Weights of a small GPT-style language model, trained from scratch on English Wikipedia.
Size: 13 layers, width 256, 2 heads of 128, MLP 1024 ReLU, 12.4M parameters.
Architecture: RMSNorm before each block, learned positions.
Each number is 500 + 25 x the weight over its row's rms, rounded and kept within 0 to 999. Layers, rows and columns count from 0. Numbers have three digits each. The size before them is the row's rms in percent of the matrix's.

# layer 10 MLP down, 256x1024, rms 0.257, rows 22-130, columns 512-639
099:505505508596472487516534453502516494523489492501473499493475471477501530537529504534528534472439520532463495499532522528515418469523477502512435531510525496480489530496497508452492497518533524507454461514512468517480520480525475510518525505529493486527510470521497482558498472478505463532502497520467485535461494486521483465497472500502503494510498501489475500465487475480505515480514
099:525516514473413511496481539494484493521507475486492512479528504483513474462473495481506481510471503548528521513498486512455472505476501498478471501510470498511471489476473526468466500530452491471524502503517491469456494484569498522497555493497479503504478530521458572543556473514505509511516477510512487532465499500505521473490514509481520463471509483511492483461464450537501447522503
100:510541487479484489486492454467505481539444563512520500506521505496515534487532495538494508506485491548502477476503469538509525479526477468481499510492514485496524505492487480493490458448464545491437497484489519458500446489498496515470506523501519492482508516516539529532427517487493528478464512547488514526515515505486520509458460516486459478480523519525502517457497506493512479473486
100:510493493477473485479479438481510477529518543469463477496489459473482473473540501518577489493504482501497538507472518528483519483492525490535473489522502471502486493462510504491523518484513532507449499485494505492468535549482485522517582527533488512504542492484504503520521479478531531486519505504489516501501513561485532475494503488510498517529493484442518505494488477475487459542499
101:502509522508458503537463492563503523453465506522538484539520473517479546486527517460523507484461506515500529517480516510478481455480444541498506481440482495504487498432482518502510507497518520484512497501493513543499498492468463498508491533508513508488526522496509478480479518522503534547474553463492501525498514499463514498470516496486509494499488534526462524527513498508506523488480
092:482535479517503501503524492483488494466476454468509451469452525483489497476508561560493491479504520496515473479538469468462503497562520471498538493523513534472457523504452516501521491544466493471505508543498467484521479527502493486520514476479483550558445466503490523452461481524514527465487550541528475503494522513500476481510549503512479489445480480469515476483507505522527494551529
101:531522515507480499470525508514491497495506479537514511489504486527450532497521491493502524498527487469492461511503498498515480481526486528488505514516547522490484526514479433479497506508538514532553458528509499476529504500484539471452508494524477459493511470472466507476502539499507468490520528521468518539511525550532493523509486494477458492492478543488486481481491529472446518463502
105:478519488478491471499499488477532498492480472493516493499522542507527566528581504467506502516497490497495497478519503510549464543474495518546495511479447486483436524525523482510475482516474498514505495531494495489517470532564492520501503508489491531516496544478509530511488508504533499515511481492511482485446507522521519523509507488505479519459495552515517530508522478488525500467472
099:484503508439491499489479494485472471513508561456496543493471505506497544514536484480468503517448493509561551511479506455499508503535539504501500487467458544504510526475528484469499494471524532502490568478460520524546489527487495470476519482497476491527468501488528485517475468478504506497506511503486515493501548525480493513464477495501449480478499508461493508484525512470474453478447
100:489509482487510496513505512474522480492488560522522512465520498466556503526490485458483505519495464464472482463457499499492485485506501452521461481514515507458474450533517482484470511500442518500511504528516504474530510511555462524535518506443482476470544523516457523537534512506470544502495521503497515481494493462471457526503554480492505478501542495547495524496519508494514518489518
099:494489476488494540503489520511513518484458523498501467516461450450489529477461476512464500512479482469525528468476467460491462479451452497485555520494503503520529462446491524508496517473475484537499508466505499494502483479478457489523489524465464507480473499492474488560513498470480501462532502474536513482523483476523485504538514483518501503529462504480499521546473433450493459443500
100:478503500502486496487515504521536480515521523489528489493473497462475517525466484457458481468494521516509507529495459501533459503517529497503465511492432499508515501480499505501518476505524490475495505501540512458544492507488495495531512498510483502496478520502468553516529518493441506476452495520494464494492468495490555493446531474521431504510445522501524518524491473435488517451477
101:497477503487511500502529486504490480496461552451479485486446461504498481495423493540470505488459506492462518496536503521479487533478481541502497496471524501530527498470513473470488461491495475502530464492488507507543533500520474565457479485479481517523514517490506498509493430467506502462504493515506516433502512513526495534523523469493474495481489459481505511487515508494509505459527
101:523521490473445504498492480458504491535510462517505503506481460500466495465482496465517552496479523477509496521527475525494492506510484517492520497501477541496481456495519508507514527484434489461489517498508529528552550539508474504510497475493445478457520494480532521454483495503515463475489457494490513494530537538484535489504467482507457508527503501556481525488443468504472470530529
099:530475498504476510479528528483477497501461451488515489511481492492482479472490499493483513544484505491476497476519500498513463525488536503525518470513502521489523478484536503481486504501498535469522483470530492532514505527496469443545501516511495467512483518515527517499503502541503463493505503516494495517517490493493534469488525519483502460497507487460458475498535530522494519504506
097:495461528479503442514500474510497524459501547541490468500515453497520520457493503484514493445515522507528525529517498509530518495528511465531446520503472481521454506534512499483522505506488488523492483508535535495508535481484490496510505503495473516500521505488533499491455525496522468491490498524490517480488467462514524477476526526515506465491490506492509520496475533510517518457521
099:495542497488502540551530480510492522498499495540522486518447486491512508486549476525510494511476488501494505455488514449515543496513484521447506527488465469473473474512478453491529533479489486546467470489484474486488519485532484469483457527487524536494487503486483485512501514480493478536531529538481470510470508495482524500495483541508502537454499502483498530446480496497485510527481
099:481522497542501505479521456515486511494493465533523498509455496528506476550458517489485484500516483521467496494498554488513502410537453509455518425460507455492454474484525504467510547482508481468502502474491525490536478463471522499509504504509477461505526498518513486525496537500507525447497517513540526513504501464515496526523541525451461477545508472473537530448451502483525501472551
099:486498514499488518520505483478519518490466557496483479480511495521508453482505485487500486545515509474554457442504500552505437484465465503542501526489501553472531479513472484448507518459490511494550495478497436490498463486529499468515546509478528512507482521493499465510511496481453485507506515544520509434540514517491521541487458517462502495494488461561468482510547467471510500501514
096:517502509509506521443489499508496490520531558454465487477460521552478477481511527496517525488513517487520482464511503542468519509495505503497513503518512463492511482477512518508499499462524498493482466553476527511533481504536500529484471494472488496499494509500502488463498543538491511473506495480487494442516501484475514480479487499514509495489512520523489467462526493496537481479513
101:520534500503536476499517495511522479494511501484507495509560532513493442507513492493497492497509464485519450536514499524513521518536512518426453514487527522522502489506533522532523482502510494559530507509520492486484545494502499481491482511486514497528478530501480460507508496497525481507509517464518520468483500490516492512494525513497477457558509526515510520531447473527500488480502
097:501547499475508536489480499494513525471522485494491478492464527497498455498493473528497510480525517497511498481530531557517485513532536517563491475521496463495470546447494472493477507517467494461477533489515463519536515456496496544487451464481504520511495499525478523499448505495467497541477453495478497510526506502506493490513544505498493487490494515579507497520469506521516532438456
101:520460486547521531486486482458519496493491486519507478531449508510517504413531528477525508524516495500473516434525499484510505519495526467485481532509484467477506487510499494500490465481515505477524503495521490484501499450497480478505579505481469489476473494531463477475533513450508472468491478479465464488464490484480494466486477511500486474497462534531496551437474469506479494509502
103:467527474487463561495526509511492514494516476469508481474404501474454499509464533460519534522503491527452470532477506518483546573513485534511548546531494512498481527523483461474470490546485505499489529446519544513503517490494544488502476506525493482524481486535492490484490454486490503510488489493472502487502492527527477440515512519455497488502464498457490494517487510506487480509513
103:496483510487493494455479460487466460469493480509551514463505527458499472527513506500483492538481457525498501512522502552486509510465466505494461462549487516520513534493496456487503494528509492487526468538482508487520502523526470528490510489495514468500510485490496510478507480503506490518515501524480519501523525518474506516467521544545465447467540517529489464501534547512502518451464
096:464502530519478526511476496475510478519513507524504436482478502491537502476482554556500488497493519507546507522496465475473522476530478474496544492483497479509480481476484511493526508505527501510504523522502511521444522464486475482496491481531498515523493503505522440507525507493487525425504519536497527501453486499501486454539459504512480463507490429544471503470508513513479476499488
100:487523488498510482537506465508493465530459535507511507488508489510533497454503526507500476518514558523454481505546493490531467456458540507524508494474493502514486472545474469508498468486512527499498525543512496524521508548498496470523509512505508486522558486532504550486483492508507468472484478467517493515511492505502531445489497496499508540477467455516430476521513530474508489459483
099:515501500452546484484508462497492486502486490510518437485486460570496448522503490494481472495457492482480472519468475474459494519504496508534472478494493458475527502437500566489492490503511509521473471514495533459540475524510501532532507527481483500514477523493502531437537482479515560487462498490526483501522499547511516487529505508540508476498471540513511502477493535470499514456469
098:489486455513482486551502465481434475530444509502504509478490496525464493520478503548526521509512481491464480493503500497481475429541489493493519522506484490502456493517464462484537479528496480488457443479472514452462489516538530486465497550504503460501454502498529491511484488542476504496495512521510518528482494504486505511495586473531477515461525459553506523484487517458511513484522
095:468509543521504525488511516482482486496512531482532506480504501452489504497503539544499501481548522507490514497484504504494512513502542529495501502477525471488495512479468465527524522501468506523491513466527498499523497511579505528489522479483536485467503526550524556517473505478488478523516521531545502488502481509469486528512513486467506487506501509494485482517512498490484462516503
100:482482520461525536449515525499521514504527507536480508499477474541477476482532492524497539527477505533490556544450503529511501474516474495510495512488464516508491468531521477498528459521501513449484488457505498496484549497489483508510535489498529513507507452464524473489551516499533514519507505489522476502531485499479563515507544522494489526507528526524501493477497493524487517542517
095:519479486480477487515478515507505532487475469508457486526534505510465479485506515506515502479521492549510484490484494492498512483455508526514521538494520526524557489444467499517489529515514503468557490523510485475528483519487489511511518497500461509474492532489506491496443509480501515485528554519540485508503538496516511543509521469496462516566511529410480516526495491497520483561513
096:535511489524480502539484523567494502505450510561454451511503494509519501467527466519523521450502486502437507506541504473479493483517514502495481490500501488541503463488519498475511495512464496457501495473490459487521506480422540530483485467517471525512475531508524558486509459478479518505506486494484481539496508482501547494486532498535506532516467447558440448517507473477552504482494
099:529482501519499547470515490475519514515550483507504544511452483502504457479481536490538476454493457481451484510494520462510490483489517537489508522520511476481529464485523502512465491504484506505477507484505492509485468488538496485505482524505453529535481489528472500468517501478533483551467450529503502517492483539516522485496517506495525483505498488459525465493491539487484497520468
097:493501511508529475501452488525533549470499522499506448499442512514526510511569517482483487540518474504523530491461495467531523493481500475525561456493491508492477491479477476526520495533549483523497481470488532531497495506440479513445503534523494532478535524514492530429502521528509504451491511461459452513495510530549507466494522524524510487511472528530513522451536503486496479480512
099:495547522475476487535511482505463513498529500499508516494509509505510493511507463531524503487495503465440492540477488487511487464528462481533523472461510501502501493449468498462491481481504489498521491530490533487490501469475466502560526474514493464475484494483507524499496479532497495535484531503496492450438487511525521530510514531489529488494487493550484461507479481475509489531547
102:460517526530479470440481524488459490526497511491476544490491488479540483473516504502494534518518492508458486539487513495500479521542522515500499472537543491527481530528484528516523506548506487514486503479488484507472504496493571508517516489506489492496455476485517487493477492489509513429481497544508498517506487509533502521483504552510491476484496498530485507525510503484494470533507
098:524503501496486490514486517466488487500446464528480529495523466501509472517552494463497487481517499463519497531516509489478443482520475516524477436498485492522533520485495509503468509524479454449505469483530477517489477508545534558521521531471493518530499509507551533483491458515487502544460485480501556473440533529476455533494539489516522498522511537508504469508439469511507501529517
098:537462521487480492501517516490540522518475503481519503507473511495470503466524485472482470488481493546497556506474504509487481510510532509483495464523507480497474530491524461501506457530471494519486507485472466510539522518475485473490474493486518495482522520482503494454512538484481518498484501481484473493507493494532491494480471512482478476532505543492531495564494552479468490445502
099:501482516508509495551476504546537550471464492517499560549528488495506502497516485549461481524476491494486473517506465469483527493505488478517498540498504495510491526485505548530488479458476489485499565486482535485481511547451491509507503496472517520488513511494461489494499465527517499476498525435542502533517501522501450482497563491425483534476499467480507497519482496501489533487476
097:505499495418536481490516505520513527535473517546465511503536513500499488510495556528509493541491502501478481506492537442479502521498488459497537469499465557492516524509453523536526547483525508522523497519535480516499500526498464506462457496516547503518516469514449493490517468473527504477490506473551545534520517485490480547497501515526469480483507468508481483482518476491504527548492
100:553520496504500495512525523482446446476513476490475532511526502476483509491536515570506499437516516515530510540479529478488478508516486441491486520538527495501478507570473498545468500501496557508466508528495476477451474525515507518501467509485522550507517500494493491531457519517476517461460529508523478510538513490472494500504543512512480500485482478533500530494473493515522543515559
099:487511500488474513504538461499488503531519502497484513536499503479525454485459443482478508452514492522483542512501487492482463488520528532495513498514533521490498538489535520553494509498509498519487499422491513528485490491531576507512469489482479537475557456464528549506533493492476504527447460520518498469512528478516490445502473482469493478491477518495515492512494462477502480441525
097:517512462463488508459555492510498522509532498498482461509485507444514463486502489456478469526476516488512504504484495522495557505525511437532552507482516492529553467571501531452486500501472502519473525511522456464474507506464484517515513472466492468520539501442470480522527498507526506522489508465511503469483489518545494514464512516515482542543508490510499493507511511563498534460545
098:523511498508513504497506525533500514479477484477500468501531475552469529504529478527507458482471484455485467478493511517492493521560529509473461470498498473506509522498486534479491495529508478515501469473486523534524486532538479496543500459466508523517509483522481487494465489498502505521495516448438506484523503505506507503527498503480514479511508513471511475501489503510470521496515
099:488477525474537501557481464481493502480496444513507448528479500517507532459504453552523502537537499509524498487471477464500526479457451490462489477486508474527466508469479506493521495505521482514494505473463508490502506547477463513475485482515555503424521499503495524488488492509506514492465511457447497493478475544505464509509451492543499526548508521522460507537505523497509531505514
101:487463491494493526498493468481517483542493536491487535559509509494489507523473494466513474517481516518534533491460469509516516578484509513464492475511498486491446477505506510487445522467525484552502511476491481487542500500519529498475501502448492539461502504510494466466443523501479508490497510514491516538493510523512499496492527494510462524467504500499511529521512520473535545477548
096:480481503510522532519485483524496517468487485485490499520491468454511531547444485464507523507508515527528544513515462510560498473527501496498479519510446527507479481535501490514497481487468501533528507449491472537466496489523482503466494517469470514563483490520491469480505512482472488511498488433517508520464517527500498492487518507457501482512498465479494517520497503487466498484448
100:498494497513503500509544477527479481481474498491510472457503489491518544495505475470529541479515490502522475505509475469505439530483423494488480468517478468503536520578459457443476443470506514516485537454469480521498519482487544551491477514525500464525496496483508477501502530498514498532504467495486475478492507481524534505502498492498509508466506529550510529534474497492472521513526
098:509521512464476523527471476480459507510493465495476468508467522516517498478498512519521516509492499509456459481487489507519543483484478464522580540528507525484527470533494501462499496523492518493468505445486479503498537500510492548461491502507482480499464520527427537477507517508496562483538497529499527512555464506555481481483478483469509544472445465511547540546527426482521482523502
099:487493500424473523527519501477499469496547532462483524513537503518491508511505479521528482495555502509501524507461488536463551506509495500497500515462487462475502504470542484525479462522509469500499488520495526518506469524509497516481497562477416484487550499522455481470507481489509515527515479493431526544542516483514507517474507470491521514520458486434506497512524502493480508513533
105:530512500490514544455503524519517488551489571518488497514496453514518489449471457542497480455543536503439484505500504517442496498525461528523453475498512519535502502494474539528520497455469473527527496531461535526461499505491486495486472484512539481481495464525517505484477486483506482473548472478519488522482514513483552487497492475509494489465500471450521488460511473461509510484478
100:510539507489510487504483494476510567533503468508474554516507521471510513496436539505535494475494495461497508471491495507478530528508483522504530539483487469512528500494473492500504492534512494461492473510505487516512503481510473492537509494528508476493538539463552421497491540545499507516503486479515518482520521499508470469473470490514457508471511475543524471504521503514473490490521
103:491521494547501538512504502515508502460482501478527471470538457490508475529480519472492530526508495462490489545507536527553518484482496502498514525483433520497499510490536493510525491493504497475536492498493511509533487522473500489442505462527499507535494512520524514465496474474474513502510515524536507491514525527523513479492520461527514456474500494453482453479488491471460514487487
101:523491492528458530522499453508471534471508514479510500550457509533494532464498489495518561497496482492534483530550477433509526559467487452497487468514518494525469538511512532499514469509503519482513442482513545488494524538467533481490529504490480487522461538472504488504462476499462463496511439519490513449470494480536483504508485475516520504527493487528572499498479500497506469511560
100:509508515499521507520551484512525535492513523480500508477472460534503557511526446508517490472534514485501478475505517525492526451484490511504545487531480520506550494506461492547550490490471523495490483507497500509464524473470490499473533551503513514486540478478529477492496516548521506470484493530500536476506502462494515475509488487510488519524544512461500467477440480519492501512501
095:493513487520482477457496527479479506485492531477496510531505488479482479522503516556513516457465446515469518535505514467503515539491463509523467536511543531510504488482498433534507509539516519477471521576487536521501541524525537495510545506492520561511481477473465515455489501504512477489509510502550447520489542520451530519506481487510488493560510537509531537456511511485511485501525
094:484501513508522507485496469486498480495488487462479458484482461490480526510541506522552520529498530531460496467525506519513470495494501512534477539531494533469523491564500487498495497539517510467559476481513488464507467510500558493445491499507479504488480470531481501500509555506553480528551481511408504477500523471463493495519506530505501454470494481534486560518511464510478502540499
097:509530514503488521530524516526489529412535521482497517529475526505487495491478541474536491489500495518471516493459525490483511466557555492529510467500520497500517512469535507522517475535501468487510493502515512495505503500532503456546474463527505519493472506543509526510505503496515541496443521515520487485514508531568491532537513518483496499522511509443509497495494435509546525541471
098:512527497466510526474450482517500489461508493499478517527559528534534489452513507462502529523470529518519484440500467472465456476509534510509525561503524515509461498517510506536469504504494476480468565490510514486553540474537537506484481492489521497498518447473448523521485473536477454512482483559495492456504520510512516492514476503506537472478522518464520497483505454468521495465513
100:497462506481531476527482519475491543582533504481499488511492538530542519524512473471490541511500513467514528485511488472476491531496474533487470507470505515476540529494473510510503509475448467518531482509488480475494527507489489511489511533431507496497478521478492505492499493518487471488537470481483475471487525490509476475542513478520544481499483482562532468446492487473484476461489
100:521516536485585514499497502448459523482509458514491507527493527504536526519498541558500485482493503475491482527504514491471542453506507518524541492505436465497504507496486514508463532529517506539479515500487514522482526522534507481496495502468429486507487483531527484520477500515448490488488521467507511466495497488518519530495496463529517514508493491528467508506473444469515500513489
102:511492518482523526436448476479484470443514533508473522565524485488537449523488524448526521469528528519463451519527512468489494456507470497477531480515500476517520538512507477506484506495492520548482509477591504518467464506493512515528480474492525487490525479521490468540521493457521489538479484530446495528520489534525500474481462504510515471483503507480488517482474480493510514529476
099:507472522488500544456481527489511492517473479472476512513499540491505475499513500467478513514510497525513513497548481513471535503484448504491510443516480495518492526485546466506521468480492501576512498504477546539491522490483498512493512517525507473493464502501512501476453474495487516524498494508507503486494526473483492477513511471477517504488463453566501526504522519514511545482478
100:487494533503534516497515513523501498452500474568501504524517496479552557514456498470529508470491516513507516498495481484476477505499524464476504496465483486458513511506513551546461487522545511464489515512483501485474537495469484534519494482536510507490530469502494505466474528508510499488489496513481524545475518483523520482485491505502505496495585531576465499510470494484538481504503
099:505500530482453524504478501496504460491503486482527463514569481498516514519512507462548513501502486532492510516522479503462459486497549542439416463473462515500453502489506481426512531496507477545540471455489525480522502484516497474517488474522462430496505516535538468461510526484531547518462484480494456495490477482503522482503481485489487482494506491514493431514503521512506526511546
098:491467539504533494507554492494481501472458516478518483492444490510492490465486481465504499508453500510493499537538484494482545517499517541497464515500493514487500453522514536527496489504512500497454484515502497521477495498500504492537500473495523485510491522490505489455570462498520491540503460518487464532524448489514557457510468491541488482497506528493485503504509505493504526542473
102:539480490456500495493484514496527488486476485484517480420515474505508502499451460479457497515486500536477524508487518490487552510489470452500519479512480539470484512469531517536518512485471473475537519529456462503513490529519545512497476491463501500517490495479517461518489501514490468529466472479516473502484484524527530520472506457485522485516540485520536517496516482418472509501530
098:481509477564532532487546521498547516484506501512530501477507483497449492515487516512527470508466489536552492488502577513501525475504513480500461479488504472476527478476482504485470485512501498482513461467495463500511488488478500500558498449522593489520483457477505511500551478493489479486493485519531522506483487481491491452486501513522514507533497482465496421493505530474473481500477
099:491489490507495509515449523503512511529485511512485504561443505520507535507474509478492488508523498542504511486496496517530499516502479492499508505536480482496470462441528517495486487500541483539542521495502448481546491501460539487516491519478490534509476504486526479507492519501523442501493474470482507500488516497506534489479515487507469514449529494502502534511439518439516495479457
101:514540504487462525517509505521518492504536544506481505545477490525491468457485494475471490524508477511508502494508524508485503519517523493513488487491488504461503472582456515506505481496487522499504479535462577538538521488491508491522480481521515537511450499525505520516537505529498511475502529457512513495525512539501518489478511491509512509470501491498501463526516496497529532486473
097:507484505445536525518498523483478491528489494481522524510523490522521471517524511520507470513499501461475503511528482482497545470463459512491515509509472472497519520477521492504510521544489514528454499499510500482498482478495514516505492529460493485489507531504525505490512505484536547514481512525550521522484501472451450546509477469529520510512480519508551475486529464504464513503513
101:532470494499525515491524487516495485521509540480522449514549494490534516490484505503486448498534500494509496537502496495495460472524528489519482503479500525501476495506490496500531496487488508513507468483476461460522450537492487504438506495517465526487488495507462512526489484517494516504464520510542451495538525485486506471528502494497500505471466479505459524468478503532458513493523
099:466486485476516526477512487493535501469459478464500506490502457536525505575490486534533502496510511471542478482512503499483511517510469459490501506536467450458502521496541491513489518520505482476499458469492503496490478527514515486490484493493493486478486485547494455507479522535498511529499498484415499469484490488445546501505505518504507459463493522537498502463462553469499469518496
098:532485490462521498500522508468492488482529489499517534518471489536510503479470475467512488537543471474527532495495505465472494465525518512454473478518480524466515515489469532515506491458504511464506493540496511488510506455473532526540522507519491501512513469493540496528511471481500511490482484502466477483570523534523494533487531537515521484543476473445466475538517517516497509491513
096:500467497533516528485465498504490439506511434527530456465502471459439513522525509513523523531539488529466489470505511483499491500507488556484505498492568460485486510526428486475507489461490508495513507439503482497497512503501503512468487484471518523512458487498521521505503523480463523433519494496500513510523499466505518487495525472486523515526496480475483488512516529501504506497484
101:484556491528515444507515470468480484538464520517500541521524502503513539529481507548511509471472481530484501487533511498495487524496493488493461509557501472528506516454510482512507479513513500505521514516500462507545498521521487509466526501500532534458483528477483486464519493510505487530520473506529474490485484495489530480532503486484480489466503503487499482537538476481504499537529
099:480485500464511503499490480512476486553531519501443473466476498523507476511512574539520517523517477499500507494503466492497509492493530524503494504495450449523503507518494527560497495509491462497480515487512497489474481518487514550481482510510526525509487475535536473483539506499522496476490461543488513504475510530491529508525483430547475501507562496500508463458501513518479534495524
102:496496479541524474527492490492469522487504520498525489460538483488487431530546485483454486465529482501486492537516494526542515479482504527541488534507495525526518504484532504538493473476501496449523561480558491487486506509496526513457495492486509521498524503486476492499492512497489534543491520500478538509512500478527502496502496523508471502492493524510533470499557506501498492476456
102:493490501474527486484478545511515447524470421539523511468526452498486509510536495480480520496526513529535511494499472517489409542501508575488509452478488495502498487504487479484491471514488504543516513480505497491503525486525518542495506507533466482516505482465476514522505489491511470514468497543482475545509503513552500498501438493485477484494543521482489496486455505527517543512489
101:502499516481521520478515473521486479464515515499492472472472467522513469489500515454475502480488482525484520490458480478493555471479498480518494425494497486498498513520469495486490528517492478508545515526503495516556485471542483504509497492500473525506549552488518522525419508492511503482509508481487465503528488487528519531498507462545528500500510496519511508500489478448498507501453
100:491522491496453494479548491491500494530530479509497539481498518511464474494494495529529497539441513497530504479501460518440468489516524497520525469553493493505503522460507473450493502478504478458545480512523522484560467523474535514535552502507503504496524525519524507490478521512507549549507534540488516556494495545516517500491485492466499490529494528528497461501512501506487528498531
100:504534489474464546509531489466528451506534449539501515498458542494522458527446480523512474488460503501528487467482480464492502478500535506543514523492497485532512494546511547488485493546506506523474474516543499467494497508475519493488471478526503493474529495552521536478471476489489478527494520518449489491462500518474504494509495491534450516467490467437529539498487463480488481509541
096:513550548493528538519518542528472472506509514503499482518499487508443482511483508537493504503484543489476497518504523507484499524461512552503488506504505520478509510496515514520501533530493478495506503478526513503453504513497522459465503510547506541512537524483523480521464489498482524463507536477479462525500498458498544489521577509537442531507467521448517482501510485523492522534494
101:537538506535507527498509506477494510511479501495513478496507478512542525490532498538533497483521510480462484512527482509475492516478527470481474558521505467511506527512507499486534467507475463448458556516480460491491491524523531475439541501538501495489484482513490479466472497502504501480499555468503461498519531501500488488519523504520480540487479509478494424499529497506501519528493
138:517533512500485492490456514487545508507561535493493479472471485496515491488491499520499522505500450467521466492509527513544561507488515472503513457500507482511515537499492496484546518526475504485468535516487503545517496532512504483479514515514568498512519495552517524516495518525498488513531518532500517509519472476506485510497506541524480488502504498532488510486494495515550512474487
098:464491511506530464510514475525483492493502475549462489487501461507524485476460489517515497517520479557508501520518506494469517501534505528438519506452454519524517484498490466509509494516481514518499479472493538477483535524471502478477507493509486511477499493487474498493502498492551510484528468525511478454507503523526491540515524487522494537508496477479494528503486471458527513481523
096:530481525479467457496514504500520521473487459491509500505489474553477474524517473490515518471539526495500498551500473475485505468521509514480499527438507522518492503497516521495495513513491528518533499492515483478447500474544500484510527504499506475488476517519498473519497509507502518541535508510480529493493518482483516500510535499511518501508549474489519460505478524479487499471478
102:482486464527535435486484478545495507523481464504502514461520490515498511485492506498522441515530514469478452516500522532469430515466496495513484543526525529503487494533495484464467450550490513512528505538518507504501451524501512462494542533486463497489504514519473504522489487441490513541488481521541531513487527504538491511495480468476522489519524525523503540533515498494511457489526
097:493509497516471477499510524499501523456515457495491462530456506568537457508484540512515550489494489510507507501514488490460456512489505522494505453490472495487505475504482476477495483510503532540507503473498525487466478488460440479534497515538514479472475516486495514517522521511526486481499509484458478459507473474501476517493442475472505492529500454441443499582478457506538504492507
095:508524481494466456483538517476493541495498526478503521528482493465518509444496499515507504510510505511521490525510519472492492513493468531492490504544531512523474508498479523527491468507490480488484527497510483513467531510491495513531476494500467518512468487502538479463547511533538476490496457514514477546441509528486508462501478485495452515540483493556481477510487530481544514511460
100:496498505455509512491507520512470515489477519488492508513534513516487512491518496502540514486439542525500482495488463518499506477588503480496506485513471502492488531502513490533491489496484519524487485467485542501520523497566526478444489524472517480525451490509506541527449515489503506474476443536544481500467507535546563507513506467499506536480504492501515487512474497496526517539444
100:486490497558594500545497514505506488466509488499490473446499485485484515487506491499537505541510500516489510494518508501476500491484525555557494466469538504468494489501484516492499485463530454472506483524495545511517494527502507488467499509478530493470533500525509523505497465494490510494515532468500499491489498522524542472557508498498511524483484489514489482497484473481482510509552
095:466508494497479479445500464494525437493515508505481475503528484477525503506478515491501495514508484519521498456509539518515565498497513506455504516480533485477517512492489519477507513514482531491529497543509536477520490556567555501497486575485505524477484484483463527505514477487537524542504528439497523501519481509505459491498507489561523489469525486534489473511497535548498447495524
102:469481504505477483525514502548484494491488466507527491467518474484504494469475497505490571519441512488493500507469521511475512499497479507473465484521503501540489508543486512527551484474483494502489497496479475509517515495509511483453494491474475484541490509557469531486551532488500515447510488454516481500469483486462501495480500484479494512521500519506520524501541469503502551496527
101:490523482518478545527498488487483507508495509500490499512502504510537480521504456488495479480533485487501478510497462503511462511495453536520458487514489493480476514459492484501488549469480437499496511511537493496522509462480475531493521489502458458519520489533540518511538494502529520482545463499450494529499512469476515500510547458483519507477500515507461491571486522503476509498506
102:495520514449496516508569548477472511502478455512534501533468443520518515523501464474486518491533509480501481485483475508486500497489478526509481500500481478494503464521489489522495472550501514494524516516495515514520502502507516513483486497522480507509500481513544471549537518500427516494502494497519497533502509492494480476508465485502493508493459504518512499476472524505557451496463
101:485524535506522488525481513500477484493515476492475515441512451482506502467430484483502492506564521498501471488468525500512503500490500504531500500465475502523485516510516508443507473501576478485458501462522481458452480517480487512490481489530465494518548537495455540533451524463482544476484514523500488473552511513465452498510503480519549489502488483468480518516466492492492464496491
099:508475472511513507477500462525510421525503484509536492505513455486542523546474486497516498455501509514488543520525501464523528497520486452476467464520452486525477514492510476506483466481488475467510496511532511488505507494529479530470474534513516523495472452518464500514543463519508486496484527510488494508499540490479491489470526538517521499490481488468494453500550527476513515503502
098:503520498500499500494497516529516502491489512524486482458576539483512512503497486490519479495518492525481501519471517502480536531479554486511490504512509487499507479501527533496514554491484484501508512476491506486487538482512491481488553514511485543532475520481537521525530455472517473499503475500491481494500499480518473491468488498481501446509484400506485498473515495487487512458482
100:537480476477477500497479489466468487481468507462498516504446506500493515468544523476491527477532540495453465511470494506510486518482506509472485479491504506492476523501470515502470492495529501466506474499510475469481495485500469503552482461487443473512537477489535521499509483524517510532514522458508492503514521528475480492499499465503466530501520506491535472486488511436519514503527
097:523476499486461486529459471517521529524526540498444517534544551516549469466519515479532497512467465481479535503474529545484452470502446528490548470460487504534462498486485516504488533514524518526497464498508495498479512524524519513532497521511497478495538483491492435549520490524510494478459513548499532508491521476477520498537493511547507543520473460511507506504489503505553468518534
099:511479524472540511456494496500469528485504490477457460508477507511526499438496493546486531487481506531492475517507526488501493518504513476496440474522526478550466499508482496544496482511468487496506523464527506502508492510431457507465532508447489464481467502444499522519508492482487516476491498530469509484531529478522494490489514462513501495481493518536472451539516469574487525525519
099:497513491514539473512508523520495531508514497473508503487511505533514576475528499507481493499465452480483525517525515484461570529536487472501469496563491485485492479545470470525539484481478486530471471486467510494538515501518504496463470530514533524496518503481526488504520524499497525522482499519525477483475519496569450503479515480467463487512435477497519503484558501535554504499482
102:490468510498562510500464530507449526468446523487493493505471519444510485537500458539516514534484473515507473446489497458469495496481508504476494505503511517500522508470519511512502509498532464503485483494488510495540508500480491516497500493507451536492523489483491458461501472495485493505490514528497525500502507495463505504494514500467503533530507482483498468478528504437499548494488
100:492513511500505521483479527495505494536520473505532510468461480506530533462529491489491502529498506460533513508456499491470477509484525523499486484520494530542456501486492472495517486515538499519473506468522451558472513511525486516448495498508479498505485503513531527515485511511451481497511478486516510459493511492509502498530507502513492502495455501418543512521472495488505493503471
105:466539486451511523549487486466472478493467509498492543494515528513489476548489525482481476467465512481521536500528462485552512516506465473506492501484507489516513511451495494497516500489459499475482547481534478475507483486507500475489494551515469541524516482518518485512538480462484531520520471490490524509495544490510505509503493507524517513488485505507516529515442512538529522514471
099:505503494554494522501496524486482464533511533510468486433478481488516523532503478457498486515516526503507464548524540458533500463524428525499464490521515499456552468472458519505475520510540521527533508506497505443496542475500509519516484498518487533460492524482557484480502536519500529507501534485500505481517501496486490531505472511479471507490484484473528498473519505430501494554500
099:527478508492492469504552518517482484527507444504484479491505501484541470508488512484513497531511515510490502490504504510473484537447513507459476478484513531519496530495445482557513537463436473497476494503515484476512480483496534483513504484508547499495479524530503514483486483498537518535539491503477514488447514501516512499462518495475492519517533526471538504495537502488458539523478